Weights of a small transformer language model.
Size: 8 layers, width 192, 12 heads of 32 (4 for keys and values), MLP 768 SwiGLU, vocabulary 8192.
Architecture: LayerNorm before each block, rotary positions, no biases in attention or MLP, untied embeddings.
Each number is 128 + 24 x the weight over its row's rms, rounded and kept within 0 to 255. Layers, rows and columns count from 0. The size above them is the row's rms in percent of the matrix's.

# layer 4 MLP down (transposed), 768x192, rms 0.239, rows 150-161, columns 0-191
size [101 112 102 103  99 101 100  95 103 104 101 104]
[[112 179 107 167 157 138 155 140 125 122 133 143 121 148 128 101 161 115 119 128 167 140 135 129 125 144  83 152 147 127 152 116  98 181 129 147 174  98 110 119 114 147 115 105 165  89 122 145 156  71 110 134 126 162 138  98 155 131 103  97 107 123 162 100 131 129 141  84 131 114 114 108 152 158 137 168 146 118 123 150 159  78 138  88 134 147  93  96 140 169 145 120 116 108 147 128 110 121 158 162 128  84 140 110 148 102  98 125 117 121 137 138  90 146 125  90 162 149 160 180 106 112 145 143 120  73 107 160 126 150  99 163 108 120 105 155 108 157 162  87 161 166 150 138 144  67 130 115 107 151 104 124  98 111 129 113 138 129 119 130 163 116 132 111 122 121 102 119 132 118 160 141 116 113 125 160 121  93 131 140 144 137 146 139 161 110 139 177  92 142 155 149]
 [156 140 134 127 144 140 153 138 124 151  96 114 120 131 140 130 122 126 141 119 123 140  74 170  98 114 167 129 151 107 142 122 141 147  72 140  88 144 113 131 147 100 131 146 126 117  95  98 122 149 166 139 152 121 163 107 103 126 112 136 136  94 169 126 139 151 125 127 118 135 100 171 133  96  96 101 132  80 152 105 100 141 106 126 137 139 163 116 124  79 128 117 129  92 109 126  98  81 126  93  96 127 150 101 176  87 140 131 142 113 116 171  91 127 163 113 129 107 131 127 146 148 112 120 130 157 125 129 114  71  93 150 139 136 108 164 104 191 148 137 171 133 134 123  77 139 132 129 158 154 175 138 141 131 122 113 124  84 114 144  90 160 142 164 121  89 163 138 145 125  93  87  94 117 142 106 149 127  91 114 134 141  95  87 153 130 120 116 136 134 141 183]
 [118 165 143 140 154  97  77 103 116 114 130 135 151 131 130 113  90 107 109 131 150  91 138  95 146 129 114 134 139  91 132 129 131 123 137 137 147  97 105 137 155 132 130  98 143 137  85 150  89 102 128  91 108  72 133 144 120 163 158  93 123 144 118 123 150  82 157 105  89 142 115 110 140 130 154 115  80 151 131 121 109 134  96 124 128 116 139  92 125 126  93  88 119 125 124 155 132 158 150 150 105 117  93 152 170 136 113 178 196 129 129 140 162 110 100 115  84 129 124 167 117 116 125 121 143 117 157 150 122  49 114 134 132 122 140 166  84 119 101 101 109 117 140 104 166 191 117 117 122 115 132 124 152 143  99 117  91 158 110 107 113 133 123  61 118  84 126 111 112 140  71 119 140 138  87 115 115 147 105 124 140 123 117 139 160 122 136 122 114 127 133 134]
 [150  88 109 103 128 120 144  85 107 140  96 142 144 145 153 152 111 146 141  59 140 131 193 128 142 140 135 128 145 124 130 124 116 163  91 124  93 134 100 108  90  90 138 149 116 135 120 143  98 100 137 106  70 125 135 131 100 149 170 128 132 116 115 120 149 111 134 130  98 105 109 142 137 175 120 108 131 109 118 119 145 146  96 149 125  93 115 119 147 119 123 113 135 110 168 124 109  99 113 144 122 119 133  81 137 159 134 146 136 137 106 134 104 126 131 127 136 101 104 170 141 149 162 135 107 123 135 141 100 112  98 121 153 155 130  90 168 111 116 114 130 134 108 123 109 121 150  78 113 153 109  93 119  66 136 135 123 172 115 134 163 126 134 102 149 167 106  94 181 116 139 157 139  84 142 151 140 146 157 126 148 160  84 151 146 144 166 142  81 194  79 144]
 [145 102  83 146 200 148 112 112 131 178 131 140 111 134 149 151 130 142 165 110 121 143 147 124 171 111 105 140 152 130 126 147 139 102 110 120 123 137 139 121 129  90  84 151 133 152 136 125 135 136  94 140  97 118 177 120 137 138 109 159 135 102 100 123 104  99 152 119 124 111 148 143 110 123 107 152 121 120 180 139 110 134 133 115 143 122  84 116  94 107 143 146 133 102  99 107 143 124 135  97 144  91 129 103 114 129 119 126 139 159 179 115  93 145 138 141 133 142 115 126 175 160  93 141 116 124 128  88 172 109 140  86  96 149 105 161 145 115  80 122 182 146 120 117 114 149  87 130 112 100 125 178 114 139 141 130 146  75 141 122 157 143  87 193 109 138  81 119  90  95  71 153 100 112 135 127 100 135 124 139 113 125 107 145 152 160 100 155 127 113 153 118]
 [128 124  97 138 115 142  91 185 157 127 102 160  93  98 108 124 176 167 125 145 156 153 138 116  62 135 133 153 136 134 125 117 117 136 125 142 161 117  85 116 148 180 135 156  97  70 128 167 148 140 144 121 122 120 110 176 187 121 149  89 143 120 125 136 130 130 138 101  99 146 112 140 116 172 111 117 122  97 143 141 143 115 124 129 130 131 153 118 101 123 141 128 130 124  99  75 104 118 131 131 143 155  81 112 114  91  97 136 155  75 106  77 124 126 124  96 125 134 143 124 161  76 141 143 135 123 128 155 109 117 159 100 147 114 133 120 102 107 116 130 166 130 107 127 114 142 173 130 115  76 118 145 145 139 105 106 151 116 131 107 107 107 124 103 111 142 124 103 171 108 116  74 122 111 118 112 145 132 124 148  83 157 141 125 132 127  79 163 167 143 166 137]
 [121 119 128  84 107 133 110  85 101 137 128 148 150 110 120 161 141  80 161 112 129 167 109 113 158 110 126 124 154  78 106 108 129 183 137 147  83 111 141 140 161 126 162 134 112 187 178 133 153 162 171 127 141 131 147 145 162 133 126 178 115 173 101  82 153 135 133 122 159 143 137 136  66 136 103 117  86 126 116 138 159  93 163 136 159 127 146 152 134  99 170 168 129 149 125 145 131 120 139  89 142 119 116 140 113 152 117 175 117 120 113 150 142 146 123 145  96 126 108 117 103 185  95 117 106 118 161 114 144 108 124 146 125 113 127 124 113 142 127 105 109 131 140 131 121 123 136 124  84 148 104 142 168 159 179  94 133 137 157 148 138 113 132 108  95 129 125  96 165 178 112 122 160 139 130 132 147 125 132 132 137 126 138 163 130  67 126 132 128 117 166 135]
 [126 183 132  99 143  82 156 149  75 136 100 153 134 149 137 125 131  78 125 155  87 122 142 121 140 128 124 129 140 131 121 155 137  99 144 103 151 113 124 136 104 110  89 149 152 123 142 108 169  66 146 162 150 171 145 127 144 135 127 120 129 141  93 178  84  86 144 206 147 163 134 117 119 115 111  82 100  99 129 123 143 131 104 151  94  62 145 118 134 133 120 128 134 113 122 144 135 125  83 111 108  92 121 178 129 152 124 149 113 145 129 124 102 110 131 132 173 142 145 123 161 119 165 158 158 158 122 126 139 161 165 116 142 111 110 150 106 168 159 132 130 121 135 142 113 145 118 130 143 115 110 156 154  61 139 117 116 106 132  97  93 107 165 157 124 100 120 146 110 124 101 135 112 145 158 116 105  88 126 169 118 100 125 133 134 123 123 137  95 126 138 133]
 [124 121 135 129 132 148 140 145 100 119 140  98 114 129 143 119  75 119 133 152  90 179 140 108 135  96 131 144 162  93 113 126 138 132 119 113 149 138 151 137 148 135 142 155 125 110 122 181 125 127 123 116 132 115 141 136 133 151 129 175 131 117 139 152 126 130 138 134  61 115 101 134 167  84  88 163 180 115 174 118 104 145 163 135 153 108 138 128 150 133 166  92 131  66 135 101 175 132 130 113 131 152 150 123 128 112 150 111  91 108 132  91 101 129 145 123 101 180  91 132  96 150 167 166 163 113 133 132  95 180 125 178 124 124 134 138 119 140 139 115 166 119 169 103 136 169 144 115 105 129 169 118 130 154 137 137 133 131 124 132 151 112 128 125  92  97 111 176 130 111 119 132 120 122  92 111 178 131 154 140 104  90 105 103 191  97 161 132 118 103 115 121]
 [135 103 124 116 116 154 118 128 124  76 157 148 111 111 106 132 130 147 171  91 124 128 136  57 143 180 139 151  73 121 119 115  89 107 131  70 132 114 106 179 103 148 182 171 133 139 147 116 158 145 141 136 120 127 105 188 162 133 124 118 127 115 147 152 123 116 153 125 155 149 138 105 106 160 162 140 115 108 111 147 122 116 135 105 150 111 148 118 139 113 133 136 105 135  90 154 111 114  96 152 181  97  82 163 101 149 162 128 100 116 175  92 142 109 131 128  99 138 127 127  82 159 123  89 125 154 121 150 131 134 141 144 100 134 135 104 143 142 106 134 131 130 136 114 148 107  84 138  75 141  96 100  93 149 153 111  98 127 154 127 110 142 144 131 152 146 134 132 149 137 145 169 116 152 133 131 190 143 107 148 113 112 104 104 123  80 156 118 135 115 127 122]
 [122 112 145 114 163  42 142 124 128 108 157 194 115 139 147 116 132 100  92 103 121 130 116 125 101 119 119 135 121 136 107 119 102 136 139 130  90 150 117 165 147 122 122 166 102  80 111 148 110 118 119 110 125 172 128 133 137 112 120 100 138 177 143 133 117 106 111 124 167 120  84 137 109 108 156 118 136 150 105 121 122 154 112 104 152 126 137 171 134 117 181 162 154  77 166 144 140 121 145 129 145 125  95 144 128 143 145 140 118 130 114 125  70 119 115 111  97 132 119 133 112 139 162 137 122  97 154 105  98 153 147 127  95 120 142 152  90 157 138 148 129 109 140 117 132 165 129 114 130 116 126  98 192 114 110  54 182 122 139 152 113 132  89  78 121 113  95 145 111 104 134 140 140 162 109 127 129 116 128 137 104  82 143 159 163 135 154 154 159 162 121 116]
 [118 123 139  77  79 129 146 119 123 118 142 142  98 128 116 144 170 132 114 127 137 124 120 117 138 155 171 172 148 130 141 133 128  85  98 113 146 155 136 127 119 112 117 154 128 115 145  82 142 110 131 163 223  53 104 152 150 133 120 112 126 137 146 117 151 146 101 145 141  99 114 144 142 136 172 168 145 139 139 179 136 143 129 136 127 159 148 102 136 146 115 129 144 133 128 109 107 176 145 101 125 113 181 110 100 133  77 154 117 115 144  82 109 141 121 144 141 128 118 144 139  94 133 124 128 108 100 145  93 116 107 159 124 110 162 134 114 140 134 156 121 142 136 108 120 104 139 112 133 101 134 130  94 120 102 158 107 160 172 146 144 123 132  92 126 136 119 132 149 124 160 134 153  71 106  98 139 110 169 129 186 193 133  97 106  93 125  88 140 128 129 132]]
# layer 4 MLP gate, 768x192, rms 0.26, rows 151-162, columns 0-191
size [110  97 104  98  99 108  93  97 106 109  88 103]
[[126  96 118 124 117 129 127 152 136 136 127 106 123 128 146 134 145 109 105 153 130 108 125 129  81 139 136 130 110 142 156 143 136 156 130 111 129 126 146 180 108  99  84 101 131 125 122 122 155 109 152 165 139 152 148 135 125 183 113 164 124 121 131 152 126 126 122 178 133 124 172 150 132 102 108 107 143 102 133 122 149 135  72 117 124 159 176 138  94 127 156 134 121 140 117 185 171 152 108 138 153 115  82 105 163 103 107 103 104 162 118 157 112 130 163 140  84 113 126 143 127 165 191 164 119 102 108 118  72 129 138 131 143  86 115 144 127 163 125 121 162 120 150 147 133 104 161 111 135 112 136 124 139  92 123  99  59 150 137 131 157 144 107 106 122 172 161 159 147 118 126 106 141 123 124 127 156 119 130 140  88 130 110  74 124 156 141 114 125 133 201 165]
 [121 103 137 121 121 154 123 138 172 181 179  81 121 119 101 116 122 124 136 134 153 113  78 108 155 144 129 149 157 169  83 131  88 104 140  93  92 125 152 113 122 151 156 119 143 136 172 165 153 138 125  88 142 133 117 133 195 120 122 119 133 139  99 110 111  79 175 156 146 131 155  95 116 128 124 104 156 118 114 134 117 124 136 114 121 119 151 166 167 162 123  92 144 133 120 148 153 149 107 112 144 118 119 106 159 133 110 175  92 114 121 123 159 116 137 112 113 126 108  91  94 118 173 169 146 123  79 125 144 133 151 148 193 144 113 141 137 114 163 132 152 156 106 110 143 131 122  95 132 137 108  89 135 122 158 128 125 103 174 159 140  86 158 114 134 141 143 127 117 114 162 139 159 137 151 110  94 127 147 168 125 142 125  89 151 120 132 149 109 108 171 136]
 [117 120 117 118 141  89 100 162  99 134  93 154 123 100 126  77  90 134 109 138 123 149 145 137  93  91 129 167 134 155 159 143 157 153 151 120 122 107  75  79 106 137 112 118 114 134  98 128 130 125  77 151 148 152 138 100 138 126 153 122 126 119 131 102 159  97 134  86 104 148 140 135 126 123 147  96 137  78 130 100 180 125 116 110  93 159 131 126 119 150 168 120 146 121 120 131 130 104 119 138 120 120 172 124 114 167 123 140 131 126  98 129  96 150  88 129 192  86 116 127 121 112 138 101  91 122  86  88  63  98 116 142 120 154 127 119  94 111 140  97 156 142 106 142 148 146 107 100  97 142 139 111 100 101 125 123 110 128 146 158 113 125 106 125 124 119 152 158 125  93 161 127 177 140 121 110 114 147 123 119 126 153  84 149 111 144 124  82 148 200 134 116]
 [119 144 157  93 176 159 138 109 106 143  85 103 136 132 131 127 133  98 162 153 131 112 143 136 144  99 131 133 150 117 137 135 133 128 145  90 118 116 134 118 216 145 161  92 135 103 176 173 118 121 104 111 139 114 147 133  93 120 130  95 102 116 166 146 161 179 143 104 161 116 147 134 141 149 124 133 137 118 135 116 128 125 151 109 121 138  94 102 126  94 102 142 114 104 135 153 146 122 168 121 104 137 108 109 146 129 115 173 117 108 130 135 158 113 132  92 126 184 137 153 165 137 168 136 161 138 150 108 152 178 154 134 154 128 126 136 117 146 139 137 103 138 125 135 140 101 130 138 105 106 188 125 141 145 107 131 104 102 121 122 127 162  94 138 132  99 126  95  99 136  93 109 108 133  85 142 115 151 134 130  97 114  99 128 128  39 166 185 121 104 139 159]
 [111 119 113 120 121 122 123 140 122 110 159 159 165  68 114 127  87 106 140 130  83 111 129 129 143 154 110 136 154 168 128  95 162 151 132 146 156 149 106 121 115  89 119  94 164  99 136 154 142 129 130 145 128 122  91 105 124 114 115 119 166 115 135 123 118 111 160 113 133 128 151 161 128  84 121 158 116 117 149  97 144 157 132 153 124 132 135 145 141 147 150 160 134 158  79 147 147 129 107 126 154  89  96 143 100 131 179 134 179 110 111 115 122 172 162 136  60 137 136 113 152  92 140 148 148 164 134  90 118 122 116 147  88 127 116  82 119 179 115 118 133 155 110 138 146 113 110 126  64 150  97 124 186 153 118 129 143 109 115 138 149 152  70 131 113 102 126 118 123 144 110 117 120 173 107  99 112 102 123 106 111 163 139  89 127 135 167 151 156 105 111 111]
 [159 111 146 156 164 149 134 156 174 123 127 139  98  90 147 107  81 135 133 156 115 148 145 149 151 131 150 104 124 151 142 124  92 175 146 119 172 148 174 107 117 122 147 120 170 136 154 115 161 112 120 144 113 122 168 112 125  91  67 136 129 115 134 149  96  95 131  92 123  92 139 120 141 114 114  97  96 112 132 131 138 115 114 122 121 160 107 148  90 151 132 105 158 131 132 117 134 161 112 102 165 181 115 112 121  80 166  98 150 159 122 111 146 116 120 112 134 104 174 153 129 136 150 102 141 125 132 118 157 127 141 144 126 142  99 107 151 142 146 108 176 143 103 118  90  95 113 158 140 113 133 115  84 161  71 142 122  90 127 135 182 139  86 137 180 119 155 118 147 158 120 137 135 149  85 118 104 161 154 186 117 120 122 123 150 143 108 131 142 121 134 118]
 [126 110 167  58 173 108 109 132 103 118 113 128 117 112 116 143 104 155  98 139 127 122 146 120 150  95 139 106 137 132 152 142 119 127 121 126  95 104 111  97  88 106 116 132 137 129 164 150 104 147 168 201 136 200 129  93 127 163 107 170 112 109 110 150 184 135 151 111  98 101 115 119 104 127 118  95  93 100  94 132 112 146  88 143 121 158 113 136  96 118 118 135 123 140 110  95 134 161 141 143 170 135 137 110 133 154 149 153 144 185 105 134 110 106 110 111 141 126 122  85 161 178 152 100 123 154 135  81 161 110 140 162  89  80 134 118 105 120 113 126 138  99 112 115 150 119 132 156 126 119 162 147 127  93 122 118 123  91 104 129 150 149 137 178 117 136 106 178 130 140 133 121  94 135 121 123 126 134 171 157 128 146 104 127 124 131 116 103 105 153 114 130]
 [115 111 120 124 104 114 110 134 113 163 148  95 122 158 132  85 103 130 176  95 167  94 138 148 117 123  93 164 103  82 106 101 114 150 119  91 119 100 119 180  68 123  98 116 136 130 132 144 164 107 137 100 122 175 138 128 142 127 140 102 111 140 106 130 171 134 107 134 138 107 181 127 124 119 129 153 186 113 145 129 125 121 139 138  86 125 165 109 142 122 132 106 112 142 143 175 161  98 131 154 121 116 129 157 141 111 151 138 161 161  95 118 129 130 130 127 120 126  90 113 127 129 110 109 129  80 118 120 146 146 147 188 162  90 154 130 110 112 179 142 126 132  72 129 156  70 147 157  92 130 134 135 156 100 127 146 133 103 205 114 121 139 144 119 142 129 120  99 126 152 156  89 140 100 145 119 143 132 115 120 128 119 103 137 143 176 141 128 155 113 156 124]
 [154 121 135 121 118 142 116 137 101  90 150 128 156 112 120 126 110 124 184 123 121  58 158 126  97 127 125 135 117 113 140 139  83 158 104 146 151 115 128 118 151 124 142 120 107 126 176 142 118 117 128 162  99 111 140 127  86 131 132 124 157 120 131 137 106 102 103 136 211 124 132 122 104 125 144 147 108 129 170 135 156 185 125 100 128 122 113 103 139 110 148 133 129 141 130 129 133  98 123 120 171 147 116 153 148 138 144 167 123 106  91 153 126 144 144 171 129 137  78 124 105  93 112 152 125 113 163 135 163 131 137 152 203 158 127 130 139 121 189 177 113 140 121 125 101 102 134 134 108 141 139 108 107  86 107 110 161 161 149  84 142 166  95 132  94 143  98 133 131 160 129 203 122 134 132 149 141  98 152 142 165 141 134 124 102 115 122 141 132  88 112 139]
 [128 148  63 132 130 128  90 114 139 107 145 169 106 124 112 125 137 154 137 125  82 147 152 112 110 143  90 120 140  89 118 138 117 128 181 125 144 127 125 140 119 165  96 102 113 162 114 115 148 142 111 104 162 123 112 149 134 160  76 139  98 168 142 139 122 132 124 106 135 127 100 128 103 126 145 132 148 126 121 134 162  87 109 107 127 118 113 137 139 138 176  99 127 163 101 127 125 104 117 153 113 136 123  95 122 123 148 183 176 137 115  78 111  88 106 117 108 158 165 122 154 130 143 130 101 174  77 159 141 129 130 112 122 140 158 102  96 120 140 159 107 111  65 156 114 125  95  94  78 167 129 118 143 113  84 134 151 110 149 173 166 148 148  79 138 106 135 103 129 132 164 157 147 138 126 154 116  70 137 106 133 136 125 135 131 168 105 135 111 109 143 139]
 [129 110 155 121 129 114 133 122 145  97 110 124 143 107 128 141 135  93  78 121 180 102 108 123  98 111 160 101  98 139 123 128 152  77 115 122 176 164 129 158 103 137 132 157 121 121 127 127  78 128 125 153 142  75 146 126 133 126  98 122  86 123 144 131 127 102 117 133 151 147 120 164 151 105 126 115 146 150  98 118 129 110 147 128 130 169 128 151 128 131  76 137 149 166 155  70 140 128 137  94 190 102 122 118 156 173 102 116 102 118 157 100 134 138 130 181  93 111  66 162 118 129  97 151 163  97 136 147 151  98 127 157 127 122 105 154 112 148 134 105  86 135 140 124  93 118 139  90 145 109 126 127 119 118 167 120 146 146 120 150 125  90 136  92 171 105 123 132 112 131 193 117 156 135 121  87 125 171 111 141 118 113  71 114 129 125 109 123 120 138 115 125]
 [ 95  91 111 114 164 147 127 165 120 132 115 125  90 132 136 124 151 114 149 124 205 114 104 109 157 165 134 135  98 148 170 158 140 134 127 135  92  89 120 142 120 164 130  94 162 121 167 101 150 138 130 108 119 108 103 137 130 145 129 133 131 140 181 137 148  97 114 147 163 149 136  76 167 115 108 115 127  91 144 134 132 143 109 123 165 140 141 117 139 149 137 136  74 157 132 149  98  75 130 101 114 139 136 158 118 129  98 147 115 128 136 117 118 101 158 133 168 128 119 131 116 166 155 130  99 157 142 129 159 117 141 155 118 173 139 145 101 149 138 100 117 155  70 172 123 117 145 149 107 102 142 134 127 156 129 149  99  71 190 107 118 116 147 113 121 117 121 110 103 139 103 148 139 101  87 145 132 120  83 121 179 112 135  84 114  92 138 150 120 113  99 135]]
# layer 4 MLP up, 768x192, rms 0.257, rows 151-162, columns 0-191
size [119 105 101 111  95 107  91 102  87  97  93 100]
[[134 156 143 145 105 129 151 125 115 159 114 111 136  99 162 110 183 138  97 115 134 129 118 141  65 162 139  95 129  97 145 153 158 169 165 122  86 107 137 156 156 101 118 124 105 144 155 140  98 108 106 162 100 145 152 127 150 131 122 208 132 128 123 135 152 121 119 141 115 120 145 152 131  95 135 127 177 118 114 120 136 119  95 127 122 183 173 116 128 148 116 126 102 104 142 157 148 113  94 118 165 100  97 148 145 131  90 105 146 118 122 108 121 136 149 141 197 108 103 116 114 179 113 134 108 167 102 116 105 155 143 137  97 109 141 142 138 148 101 142  99 110 118 144 124 136 142 141  87 160 119 155 167 117  95 144 146 105 119 151 179 106 126 129  96 178 140 135 150 122 127 121 127 143 146  99 152 104  99 113 109 141 130 121 106 145 159 117 160  70 161 143]
 [139 104 150 124 161 101 121 123 111 105 166 116 159 140  87 147 136 131  96 145 157 102 128 122 132 139 147 143 142 146 145 132 110 151 107 117 132 155 117 116 110 162 133 106 139 118 133  87 102 114 150 108 102  93 105 107 101 164 155 125  90 137 116  90 114 184 159  81 144 112 130  89 130 179 128  88 118 120 123 146 103 104  97 119 111 124 127 138 108 121 147 100 120 155 161 116 120 114 164 107 115 154 145 128 102  82 125 186 109 157 162 147 139 109 105 122 108 154 116  93 157 111 125 109 167  91 107 159 146  73 119  82  78 138 115 118 117 116 161 117 146 127 119 140 129 101 136 177 111 127 118 107  99 134 134 124 119 130 137 105 164 135 142 104 117 187  97 138 134 122 119 108 155 108 171 140 114 114 153 133 128 109 168 186 144 144 138 159  85 172  98 150]
 [127 176 131  98 126 136 110 119 119 146 107 139 196 144 142 102 142 106 147 127 130 141  84 200 114 111 154 160 108 144 133 142 130 158 128 153 149 156 140 147  90  86 108 108 143  93 155 126 118 115 118 112 131 177 141  97 118 110 112 124 122 143 119 151 133  95  95 178 139  98 157  88 100 122  94 113 128 123 121 120 142  97 118 115 115 120 155 130 123 117 131 110 141 141  76 145 102  93 161  82 118 207 136 197 155 161 149 139 105 134 131 110 101 125 136 150 124 159 154 155 133 132 125 123 128 130 155 117 134 126 115 135 147  75  64 119 127 147  92  60 120 146 106 121 133 112  72 115 139 115 130 128 114 144 132 145 126 162 129 138 153 142 130  97 120 118 161 133 112 113 123 108 133 135 138 122 128 134 121 160 129 123 133 118 136 113 172 108 123 143 183 103]
 [110 163 126 118 154 168  97 132 100 161 115 162 136 123 142 105  90 143 119 108 134 147 121 118 128 123 171 129 109 126 165 157 162 158 114 104 139 138 161 116 145 105 125  86  73 173  95 148 118  75 156 155 150 163 123 128 111 105 102 131 115 137 166 107 149 162 156 145 104 126  94 103 130 195 135 125 155 153 156 102 119 127 153 108 109 167 116 154 154 147 120 114  99 123 104 119 125  99 107 140 150 136 121 120 113 137 155 170 178 118 106 105 126 139 175 129 136 143  97 121 143 154 138 143 118  96 163 107 125 141 115  91 156 108 151 143  84 132 151  98 102 138 131 147 156 130 144 158 103 125 105  99 134 179 123 125  85 123 115 138 120  99 172 103 112 101 111  95 116 192 116 122 112 153 101 149 157 134 153 123  90 129 142 134 116 124 183 128 147 116 143 125]
 [119 165 108 138 103 115 121 126 138 122 124 148 102 140 111 134 128 128  99 107 156 143 136 114 123 130 135 170  95 128 127 132  72 114 168 117 147 128 105 126 133 168 153 106 150 156 139 151 116 147 137 147 130  94  96 159 162 115 154 143 144 101  91 130 161 110 139 163 126 105 124 131 124 112  81 127 148 121 110 156 109 110 137 100 146 113  90 134 106 155 129 156 116 124  97 152  89 162 149 168  94 149 136 154 181 121 110 161 122 136 143 163 139 108 175 149  90 127 158 132  80 110 115 119 122 133 151  57 116 144 138 140 163 169 145 157 123 148 134 125 167  97 144 122 130 107 129 112 127 132  42 134 141 119 132 118 175 115 103 136 119  89 150 131 144 164 141 116  96  77 156 100  99 140 128 119 145 161 135 143 139  81 105 139 127 185 133 147 135 104 141 157]
 [ 96 168  82 168 126 110 144 117 120  86 161  93 132 134 165 130 145 127 140 120 117 116 145 103 154 142 107 109 145 142 135 133 143 121  87 127 135 109 107 131 100 117 143 107 107 129 133 156 140 150 144 120 107 178 113  99 152 130 170 132 142 117 118 144 152 156 110 164  52  68 103 129 127 108 156 105 171 134 104 123 192 125 144 150 188 123 122 101 170 111  95 154  69 123  86 106 137 142 124 118 142 143 144 100 153 100  97 137 161 146 122 124 139 128  88 129  86  81 123 105 156 131 177 105 127 117 128 132 133 102 109 163 102 104 128  93 139 131 111 123  98 136 147 110 122 129  88 108 138 114 128 110 134 121 134 153  93 155 115 129 116 117 134 106 121  86 129  75 146 115 120  80 132 103 120 113 133 129 110 105 140 134 142 146  85  87 142 113 129 105 101 143]
 [107 124 109 111 169  87 133 139  86 138 137 145 150 103 116 108 111 146 108 135 125 126 173 152 186 103 132 105 129 117 168 140 114 156 144 122  95 115 125  89  96 159 121 133 131 169 103 108 124 122 129 186 143 154 153 139 147 134 108 124 102 155 120 149 168 132 158 129  91 107 158  93  99 105 118 116  95 106  93 178 109 157 110 132 110 176 115 145 125 132 103 160 139 168 134 107  87 113 135 124 140 153 140 131 147 139 157 132 101 151 111 154 122 136  85  99 124 164  75 130 135 167 156 117 136 148 151 104 124  70 182 128  98 128 129 125 135 127 142  92 130 125 132 156 139 121 116 161 147 127 136 133 134 121 140 138 101 143  89 161 145 180 151 141 130 130 127 168  94 118 111 137 144 113 143 168  79 132 116 131 102 126  98 179  94  92 117 113 111 161 154 115]
 [ 56 157 134 132 125 131 142 118 122 121 121 112 112 127 132 127 101 165 167 107 145  85 150  75 141 117 124 133 123 127 148 115 144 141 127 141 122 127 131 153 101 123 112 121 110 102 101 107 162 132 137 136 126 115 140 141 108 105 136 125 113 109 117 138 183 119 134 156  95 134 175 106 151 172 141 120 161 147 108 167  71 101 137 124 141 144 156 103 123 119 122 143 144 116 132 201 143 102  74 122 142 114 138 118 112 101 176 136  86 113  94 115 104 154 160 125  88 142  83 119 113 115  92 102 129 138 109 128 118 145 131 152  93 114 189 130  94 120 170 129 123 183 151 145 115 103  99 155 117 122 116  96 114 128 147 149 124 102 160 102 109 164 158  99  56 131  96  91 154 117  96 113 117 105 127 124 151 156 116 123 114 112 132 149 130 158 130 153 141 140 160 132]
 [125  89 110 154 152  95 127 131 155 162 135 119 132 124 107 112 116 141 126 127 150 196 121 146 139 138 134 141 101 115 134 133 169 116 130  89 125 134 129 153 139 144 159 143 140 125 148 158 158 158 169 133 162 133 169 146 167 138 138 179 117 132 149 142 162 132 171 128 110 125 109 123  92 171  91 116 105  97 131 130  68 108 124 171 130 119 155 158  95 131 138  99 128 141 124 108 152  76 121 144 113 118 147 135 129 119 115  92 108 134 161  96 100 112 114 143 128  94 140 149 134 174 149 136 156 145  89 138 112 153 124 143 109 119 129 109 114  78  88  78 120  89 112 117 119 138 116 125 146 105  93 175 158 173 125 142 126 124 127 154 124 103 155 142 112  90 198 120 162  79 117 120 136 129 131 126 119 145 100 138 104  70 133  92 147 123 156 134 159 112 137 120]
 [ 89 112 150 128 108 154 118 132 169 115 136 138 139 122  97 105 103 169 124 120 119 155 120 148 102 136  80 154 109  87 151 185 115  94 156 110 118 160 110 152 147 132 127  92  91 117  90 151 117 119 113  90 152 154 108 149 130 136 151 139 121 132 105 151 130 112 124 141 150 122 131 157 143 118 114 147 130 163  77  96 154 112 110  90 156 151 164 117 147 102 117 145 140 133 152 131 123 136 176  90 123 127 124 123 139 116 166 144 139 153 151 162  94 156 128  99 136 155 107 124 137 100 153 146 133 107 126  74 121 114  73 135  68 146 158 145 105 157 128 140 109 151 154 149  99 126 124  58 120 106 181 151 114 145 121 125 132  87 112 140 105 132 132  84 145 116 148 166 147 102 144 103 146 152 133 143 122 121 114 148 113 163 143 178  93 173  93 157 140 138 132 129]
 [135 146 102 116 144 135 118 144 115  86 136 128 143 129 114 139 138 109 114 131  79 123  74 147 111 113 143 132 114 170 154 130 136  63 114 146 140 115 115 134  98 177 131 116 113 133 139 103  96 105 136 158 148  84 174 108  96 112 107 141 152 116 129 146 110 111 156 132 145 132 109 126 133 114 106 142  95 124 100 143 140 102 163 124 124 137  95 143  88 146 144 100  71 125 160 119 124 107 151 100 139 125 133 143 124 146 150 147 121 128 128 183 102 107 116 122 120 130  58 127 113 163 115 130 142 104 129 123 142 142 137 152  98 108 201 143 178 101 121 141 106 187 181 114 111 158 137 149 151 100 117 112 125 112 154 134 122 135 104 101 125 101 136 127 118 154 124 144 144 111 168 180 154 150 124 144 154 132 151 151 100 114  94  56 175 150 109 141 138 101 123 119]
 [178 134 128 130 155 103 144  97 153 132 172 110 145 128 135 127 127  96 136 139  64 106 140 126 113 121 114 144 139  93  98 121  60 128 145 159 142 116  98 132 160 136 130 123 117 130 140 152 113 143 157 153 123 129  91 142 141 119  70  93 133 118 129 143 107 138 135 129  96 136 122 174  93 142 127 150 133 145 124 157 107  76 134 113 133  64 155 127 121 103 106 108 146 127 136 155 158 165 128 121 128 133 103 119 151 102 115 124 136 110 124 145  98 146 108 119 111 119 108 113 189  89 153 140 155 124 127 113 145 125 119 121 140  81 111 155 140 116  97 121 143 127 141  95 104 107 133 143 165 116 119 124 141 119 148 109 126 203 122 175 148 151 128 120 107 153 173 101 185 120 172 127 188 161 168 131 135 136 171 116 125 169 117 165 166 130 114 113 109 136 111 139]]